Weights of a small GPT-style language model, trained from scratch on English Wikipedia.
Size: 16 layers, width 768, 12 heads of 64, MLP 3072 tanh GELU, vocabulary 8192, 120M parameters.
Architecture: LayerNorm before each block, learned positions, biases, tied embeddings.
Training: a variant of Muon for these matrices, 903M tokens, 13785 steps.
Each number is 500 + 50 x the weight over its row's rms, rounded and kept within 0 to 999. Layers, rows and columns count from 0. Numbers have three digits each. The size before them is the row's rms in percent of the matrix's.

# up: layer 11 MLP up, 3072x768, rms 0.128, rows 686-698, columns 256-511
# down: layer 11 MLP down (transposed), 3072x768, rms 0.0447, rows 686-697, columns 256-511
up686 115:470447497523510511418548402458479505461560409459575517540543570483460448508494538490523522460556494417555505552523422450408461424509509520486583566525446546434482486464445557476436515486465493448512450512633504456487539522522470542450543440513527538559549446473554447496523495494513449450514470513548510553486499535401514514463445544471509455457487446513440482523506547591526554473550496449537430485450472425496560460509406497503378593615460463472436431488599469410546514545492461535610493491499560490518476574590483453536462437435536489468546603432465447443466459516486462408567442548467587548450432396574561489548496491464546575560568542497478464519413517501524554514458521497546489532508634560458549510428442518512498460436577548513459626523493472449457441545570577
down686 131:463433600516490621430505495520490539506520480492470442527571607510384452462495570540457522553480488464452510523423499460487487512512527518412553535486501556448487456506431550493535482572485540450550432535495487483521469635458494464477590549408549449448470452497452494444513409497495510404499497501480536536461497465447515454569517555487541415421450530570550555463400496478444520500682569517535575463614409498558438465607466510505542520594398460489460480595489413567448569594564541447536541474512473428494480485466514483503554470508350436455572453484484565519384536591532501475503451537545441506580502458511499515403477427569461502460502473495463539502428573611524502629394534548497492521505482550508561463501550509480561437488593512454592426485508500457473467575429480
up687 130:461451395508553466472379482515600495538527524438461422596558458498478476481585481463522461484495500506556550566438510510555554490593483501454499521468507455482489466511574483495485447547471437545493508454604521492550482552563476496472494531565497415583546522587526488534542552447520431471535491535639563457481599421548439558625461502405537524471477461538538455466459471453532532458497415482531462542498457519467524485480557494486448569496454414495482452527501480616480560612522530414488537414448561529502489501453604496511551545455544537601495492491443432499463564526523545528501473475524583421538570447335406414541440449498494368425454569474520593431529434463504487454481497536431463464455480434484474543462516472564482418494518528512525508517576528581447642522561510
down687 111:536472419518501534551443481442479408568504470440473495403518448416472517518545483486588518512512441428545589570516528480504502519495493426550501504483565497500544528479481447471519450491445543542510501568477517510458496545517384417460484521538553544532471487545513511496457512490490527507523481467523373528489449463358486427566468539564547506570537514538434503516617498430450507482460556489522531446413542436551475508496519478462552519562516515509545464473541505505542602543506444498420611502468488561512498550487575463477509497582420446433443528485479386480474478475482494489464466518493494571477418472055671451474523468484454450501454496504493413523488442483476541505493524502564535523559470550597347492481436555575602534485503563516457526519524535542530497500497483
up688 095:430409477449440543531502516413537476477435522474433492507464396473491572492527551543547544555505547530518409570535494422479498464515463534469562485613451499416488464511492456505469560414575470515566487505477497497484493525496469486405489447531529519626486494522437489557504506449445447470485550456613421465400418487419588525464517553475471476502458447519473388457423526569497512554536450515480547445481543528535489497500612518494482498433484510537563518446580490607438589503562563499426486481497488509493525522471510477466562476537476514539514619447441484494424478516499567460546456464475518621504405471467431470573487505519428472516566493537514535493464419571522453460484496542294518551528496470508435535476499454465485491467562557568493529515524539516550491528472487
down688 090:562603467474513475461570554542534577629465566409540474532472534505471526507524435563515498538524594540512531408583508466450551551523485512452446570542522443535483549559472562375576471453494533605618495437505515520464576456530502505572480546458513489467519491488530578362505492578522435404426566518487532508499483490544559422464477461454473461624486477485449525520560454514487500472434510477483465491529530556511491578475478468474447497460517556575510446457525567541503503459471531521479486506430419498530558454423542395487500461481432507545528475476477600556620474556516445449441479520468510432508518486367526471479503480552456467480465484469440622512526491434543413438522562457560454456555533497559502416449453559491445576441452469440576460549502490507508414534563485
up689 099:583441558606485522475591593482516484483514554422528522608538487492538515498371536497535492490443603466484471440524440488438518474435423529524490537559537524549522525518589494492551580506520526530491636425520530456493493428483502512496509486386524542582574491347509493587476508510554508445520467499515531462549587443478500514414421553478445538484601543422484437488520522461527511569503572474591590415541484420394552565532542479494593474507448517466454431480447537471480416556486554407523513546543517536510502567374501440464471520476495496459576516557470496515551463510439483475532425452477494514480485460530404499597563567580528601467465579510471503530489524514531521561490503429408366538446477483536501497567521519379541493491443567518547465604482489514479416584448593
down689 102:529468565426497526548514445480577553540497416488487502476539543547536489499457507481493567508535520472532438585534488507550452488466472430504482486543433499466474566431455475451516540399524527545483479428452475506530521448586566515531424488398502520555528482415524440494417494454472450402511463468490522514545470472555555437557546499495516576493581493423548452503529497514530472459472480475539569488571414489503496608444532452435502552452470528567587486433526517479523542427420573376419544524548492447503497459632506505446432578511421443463432466504557551489424468562479486488514466538515485561464552569540552580527493631383486464445528454562407536492502535405450501419534499510468457520559527548492518489480552504520553460576548468524517463572507392486508535429604475
up690 099:513489535595498591440501477523448436484548374463513515442455472383500578422465549512434510566555410462550552529611549452551532493494503444507527511449613519471441387516478504483561502574560458487563620449530458490403461423458531465521517479555525456513435547517434511467541467584610608526426460505492493464572546577465357533532497506451486635566459472483475549620470478600545537464396477504450524473460643480539456542524469524548514548488409493514539440506558527465593532473531517493470508474499443440489552489469568535459593502531503502450529486552488612550498529488516437515498584560473480507429396579484437541488518467549541582525575500492538508488449444498443473444558394470534419540551355470616452486452498467533474503512626523362453539420488422489479501403484537
down690 097:503440474550475442516478508391478591546538439524484514385497413465582491439559491507404438504481495488452484511520405470451535530560498560461589520563550521589455370505454470449499502403581563428513487574480570461417399540513394472478490457495527506519512466475664550462531571515520425553549506631454474494585514548537519550509510467487495535548542511568350425425488571556494539436470405555448485404477560479418525526457568464525514456483378569454434493480510448567570452523531505578531476589477460466504480392416467576579509538430446447466463565505495500483532462464541502449522557489536479514583387517470568456551518462545497503398441417493536512506515547479487454487413544464485423475492445582556473562525564510446465452502416510534583554512552517559505469440567517
up691 100:487483502503496450416509457503493516510516461493436495463483455527456540449436495476509532466477433455521561521533512449530439472521453470492555455444563561518479522538522451485445446480505511486477482469478421462490539451531515481456497513580522538485525496456466394505482463511491532467604473503521591507515448500586475456520453562521527439447522432524555452472575512465495496518623417400479482501570455494459527488440493501448486407502481518541544482651618504397464525562461548482480510562506484507552524559492501479484459514566465491496510482441501527563363508439506500517493525501457571567531525469417487551521533517516445494542397465556508531469547538491452513432511502488555550531519510509476494517489522509524575453431502511470515563622495559584433475447453539
down691 098:455490485564502489521495574503501550528492426512471508538498417553572539618451501498582515488436558520451524584602490547586514479455441448516528508540544528524396496422541396462557472518617498476535519481488455448452491464504516604443519626466508549474480492483437524436418514482514480510480487484466483563532523478517507448569474498498519501549487450550471556452507567506546478536532441496512405347473519474515590521436490470615519522480462451476569478527479463557482517556494510429560465489453434548504531522466499526483479486488396499600590551492476469611516446453533516418515501503446583530514437565343561441492512543460455430501536549522542509541498579487522473523575503477504490405480504453484527529526491479432539476507509476422600545492557476498433541525509508
up692 098:557494518532532560482445535486477453447508509449498431431557501513493557449454407478482536482508371545537472591499547423520414587498525479564495477566494542504451482472481472418446500444506453411494522502535457409369580529518456464521479519505507459523517441465494536500398474511505423419541535529393434437489547493434524461560527495595445589448616537397509577548594527501556542544463573570508475532458456500467537536497567559404516457462555471503563607496515489521576497520488535579477525452507514505502584557473518453518481559576570571506525445492542534541526399580468537613474412563565433455469533458527456529422495564573454431538566485515492478446514527491413563467463525571514491456422543529487541410508508484447491458456474563419538590447551600531468466534447529
down692 097:438520506505448563567413525492484555575517510489591508467467551531545459468545555452557471456560525510541493466491520565498409485418529537397525531498529556504532466503445515477418482509505548514430507425516434530513584457539531513518543500367575490503479422598534478436558608601376499520549501475551603528442490419507483466530489502405563445520584500533492508495495449483588491535496497396525570427491605466404463464580509509522525441505467461468511509518460518529531470526560543485484382495445492490424521479525625547568404516542499519479496524592516573451516539588465489512458552349520481450551457523533465501484529499513559531522578506490538544465456449594568441479484516488521553458538423500499537569462578525538494379515367565503565511544462574541498451476573505
up693 106:469507509511508481548480476548504523479418540517522448475435589512565474464526538430518531506437624390480547524415477594519571488513407598492419426523441501491555561421512436429512518510540569546442557453521453459463520498494533476470518545511485600469457475579514468450448499498526508421472466531584514511538465608497458461513481501452498472497470453564599584529421452437505576594472523542494531524571459512435508520503497535478515522581472458524561507435559558489454480513506545499495433629527459443573456571559459488488488557597456555533514453509546453512488528522439563436504527499464478515465597461398419433470501525546416516497488452469544476534413545366428451508461432516471411560524602502409552437456540517512528519576466513494450478473473511563498530503519496
down693 103:529481486575537403536559550493578492525470465490557517499422578444626454457505527529453490430500464500494468500550495546487487483394544486468434577519510560498471536495460446460465506587533417485520494513523593457507496523512514565470546473512515545469486465483428499428442443411576577436432567497504457484544545481592481476536503503535468552512481534450439471522512622356470532530515543420457525509541554451524425460511573510540415490548504507526501483500607408518470512501519561485523592496553504501491408465513368542530580451563511470452521492457450562525553482429577489423494467466497616508522509457467550463537504561537558441454535543562562495513535483585553496507491410479563454524500426448546540510486542428546413487481594558538470376555532552453524451496421494
up694 108:479544507585410476533457513497501524447424517411384492522536493477411525524517531507492532482566447509526551581522567471499534507483482521491489533476477551451426514453441431436564483536431523538442489472569458469555493535531432439404508533598442520462549430456476472500541555489542525533443511534561483450496572506467408450508463477399521531533494507578474458437458511495573473452461449552476497478443476557471650520564498504512471537420449499461484540441550418479441497583488351418497462548587543592539528578416539553534546599488509598418486492486491465546436456546537514480515431533474563506487554560406491470505539491505507388525513516464505561485498480471521527508473623582548603482430558445446543561455416555458473456524580495523514451520519486490448517536517574
down694 100:512506510513450473576520489497504495524475520503543543443517533505547566493558551449533444557504553520497525446452430453505475534512507484580488448459538479453540450495509477546478474447528448518510457395541559472517428487446493508573564509476418421616451548450472491481447454483503490518518512501567603490485578474490409445541478458493442499495456475479486507430450473453529502464477501436583515500498517455549511525553479555526542552521545484544488521448570548569495568527485459388573520501376463535507462532490526535442434499507517483519487453527451532511523515517473475571508461444402494524489474562231621461454444504473474514573545498526461559465566537533631522456475503486316478474516527540520495482437520488589528443495512426561580457472502420447478485541537623
up695 093:576447494488434490555451507449541528543541472509507404452554565482456534510513460402417489475404580478540481487543443553420615544478444533425580553527561434462501496490500515492568517520484580540458443497490561448448453504384455567505559531552487489583528549454479429420454578406464434449482611482534476487518453462655485437576475531574518464459516462504484441500452431412598473469507423504438496592532642518632576541470415549491560567609460480497584557376485451479478456467479538594550473504482456518548478496452458489490514474452557417536482479399552532481473499528527584518518479497496476533402573576372520514429441497448530466466492522489527602543524511510427420431471497448543664649584502585518571502485506570428535481519557521554536575463494533513519495464561490
down695 094:503540522531553548502497518561445411537447477551542551568480447522434557513490477520538468589530540431474459511510498539475524430509528483532463353507539443468527551570498570486483482548477483462479578462449528448486541479494441398583510478482461542493491485466420436478472396532502459449503584517444445557513505446533517599512447466506623473449498501471463453504484532544425468464555486510520479494610547545492427514563505536492543462609514570434584550401474464497584483551539438597504492507475490523452535539594455549534463404417411553516508504548470494552522415492433422433452482490501469473490561461538503462497441464466470534531591528513528428397472560539558454517479481422598562585502530428522478535499530522486482492526555438435473406553452407489496470505537463
up696 100:465414454558578566534582452510470412463544492584484503457457515565506471511459522513560473514484506413489549547543394430541568513505501567453597618576499546515516569412480554489503459646477509415439433557510456489485414550459503397500587552482569483498437502437518486553466502451537499431554533474519546521488498460551525432469420527492491473557528445487528456527495466566481428524595486395624453388435477501502543487585519576481581529402447578485532519449535451570513489604462509500455476496426443460453493554572497419437474417563564550522454544433586409551486531566557536467511556550551608424533509506515463525531481518439416502466581480469411498561536470493494508524526431546399497468474561519517469550521495522501546476477484473510514577489495474495609584464459417
down696 097:531555465550494491470606572538548570466400533513433487536558550466551537459555590516448455591489493458484536502571531430458529588566473669606551529484471490539411454510427580570454466588526497490390518530511588503560511484478424458411443549367526535486454451495488584489526525492488453526507468423589490432562501486445454526518577434456484547621500436582460493516601506424488433477520494523543501498445487488573487447527558499583537564429580481521461556545511543480524540496518504517536439461474475461453519510464507460480534482447466463475557487580480543483506496505492448537431503446477487540460475483432529515452486466386543495519461512618573495514495535511569462422574495446472484442498369576478473527483549509536495559440594537422424546575501618541414463418460457
up697 096:420538581421451466609471599451536424542410557474419491576569485534546533523509587507511620517528506487413366518560576470575540524437478564472533450463510502418552363473429451545493514541512580646515541515466551403535469428536522396574491550524525572567408534558481491543615472430428387544485507474529498497467420505508502514469526506525481511448510506425439477424497526445491547498584582592437554539546553561460505537464568483504481530545461462447493567455532572627480564445531580538496607510555531530463406434494482486471514443457414543499437511503482514527529531485474524523404529490493526483508503506405540384567523548425634478516579517546515497568513561482504543610443521459513518479499500561565614477545527515545498454402400590368472439401563415477532500534460529
down697 098:481514476449471462561432467501470563407481551613479568514526435441523437537573466537496599487538618519567502478507487487469557390527561500497572489559568530407418412427471474528435532422461364602543499460415408474437444470447507488493470525443551483488490481586533554626586535441520447550456555453422571460511525508569488522475419450501430468546489539490480548459550512463461513501459553513416476453562464426451476476448499565511450379592551495518518467404510508490514487541485475579589473553471439468586457416514551604472489540543473463560532484532426558485430499443550468490460476460476531526531526597519495467479515485468560458526538547498536548438488504551439515562489515457499552535363442463598563587518498409520563607571443557576469589494531498552495518471512563
up698 098:492538588502420427443491574481424551643487595489442441406482482484482467446492403513430562491446533434544552516482450600536421458533413520506546567473470424486477457506557479484531556521430600489493480480569367528513572616485536560463463377545572468469484521618459427513462481425488521504551627496583561485426489517519534473411479574497477537513576407648460481599424455534526426487470488521516456499440459533453483465466523485547516495473524497570549507481621438382508474525508460451395574479548568577489529531492488471532456492508544465494490498531402520476461579497471513552599510473466443500484503473574528444549520486479537466523487506583513465499466531431478526535428454484574561554535598498493488538455360520542489486438523523497521472432533564557496480478498556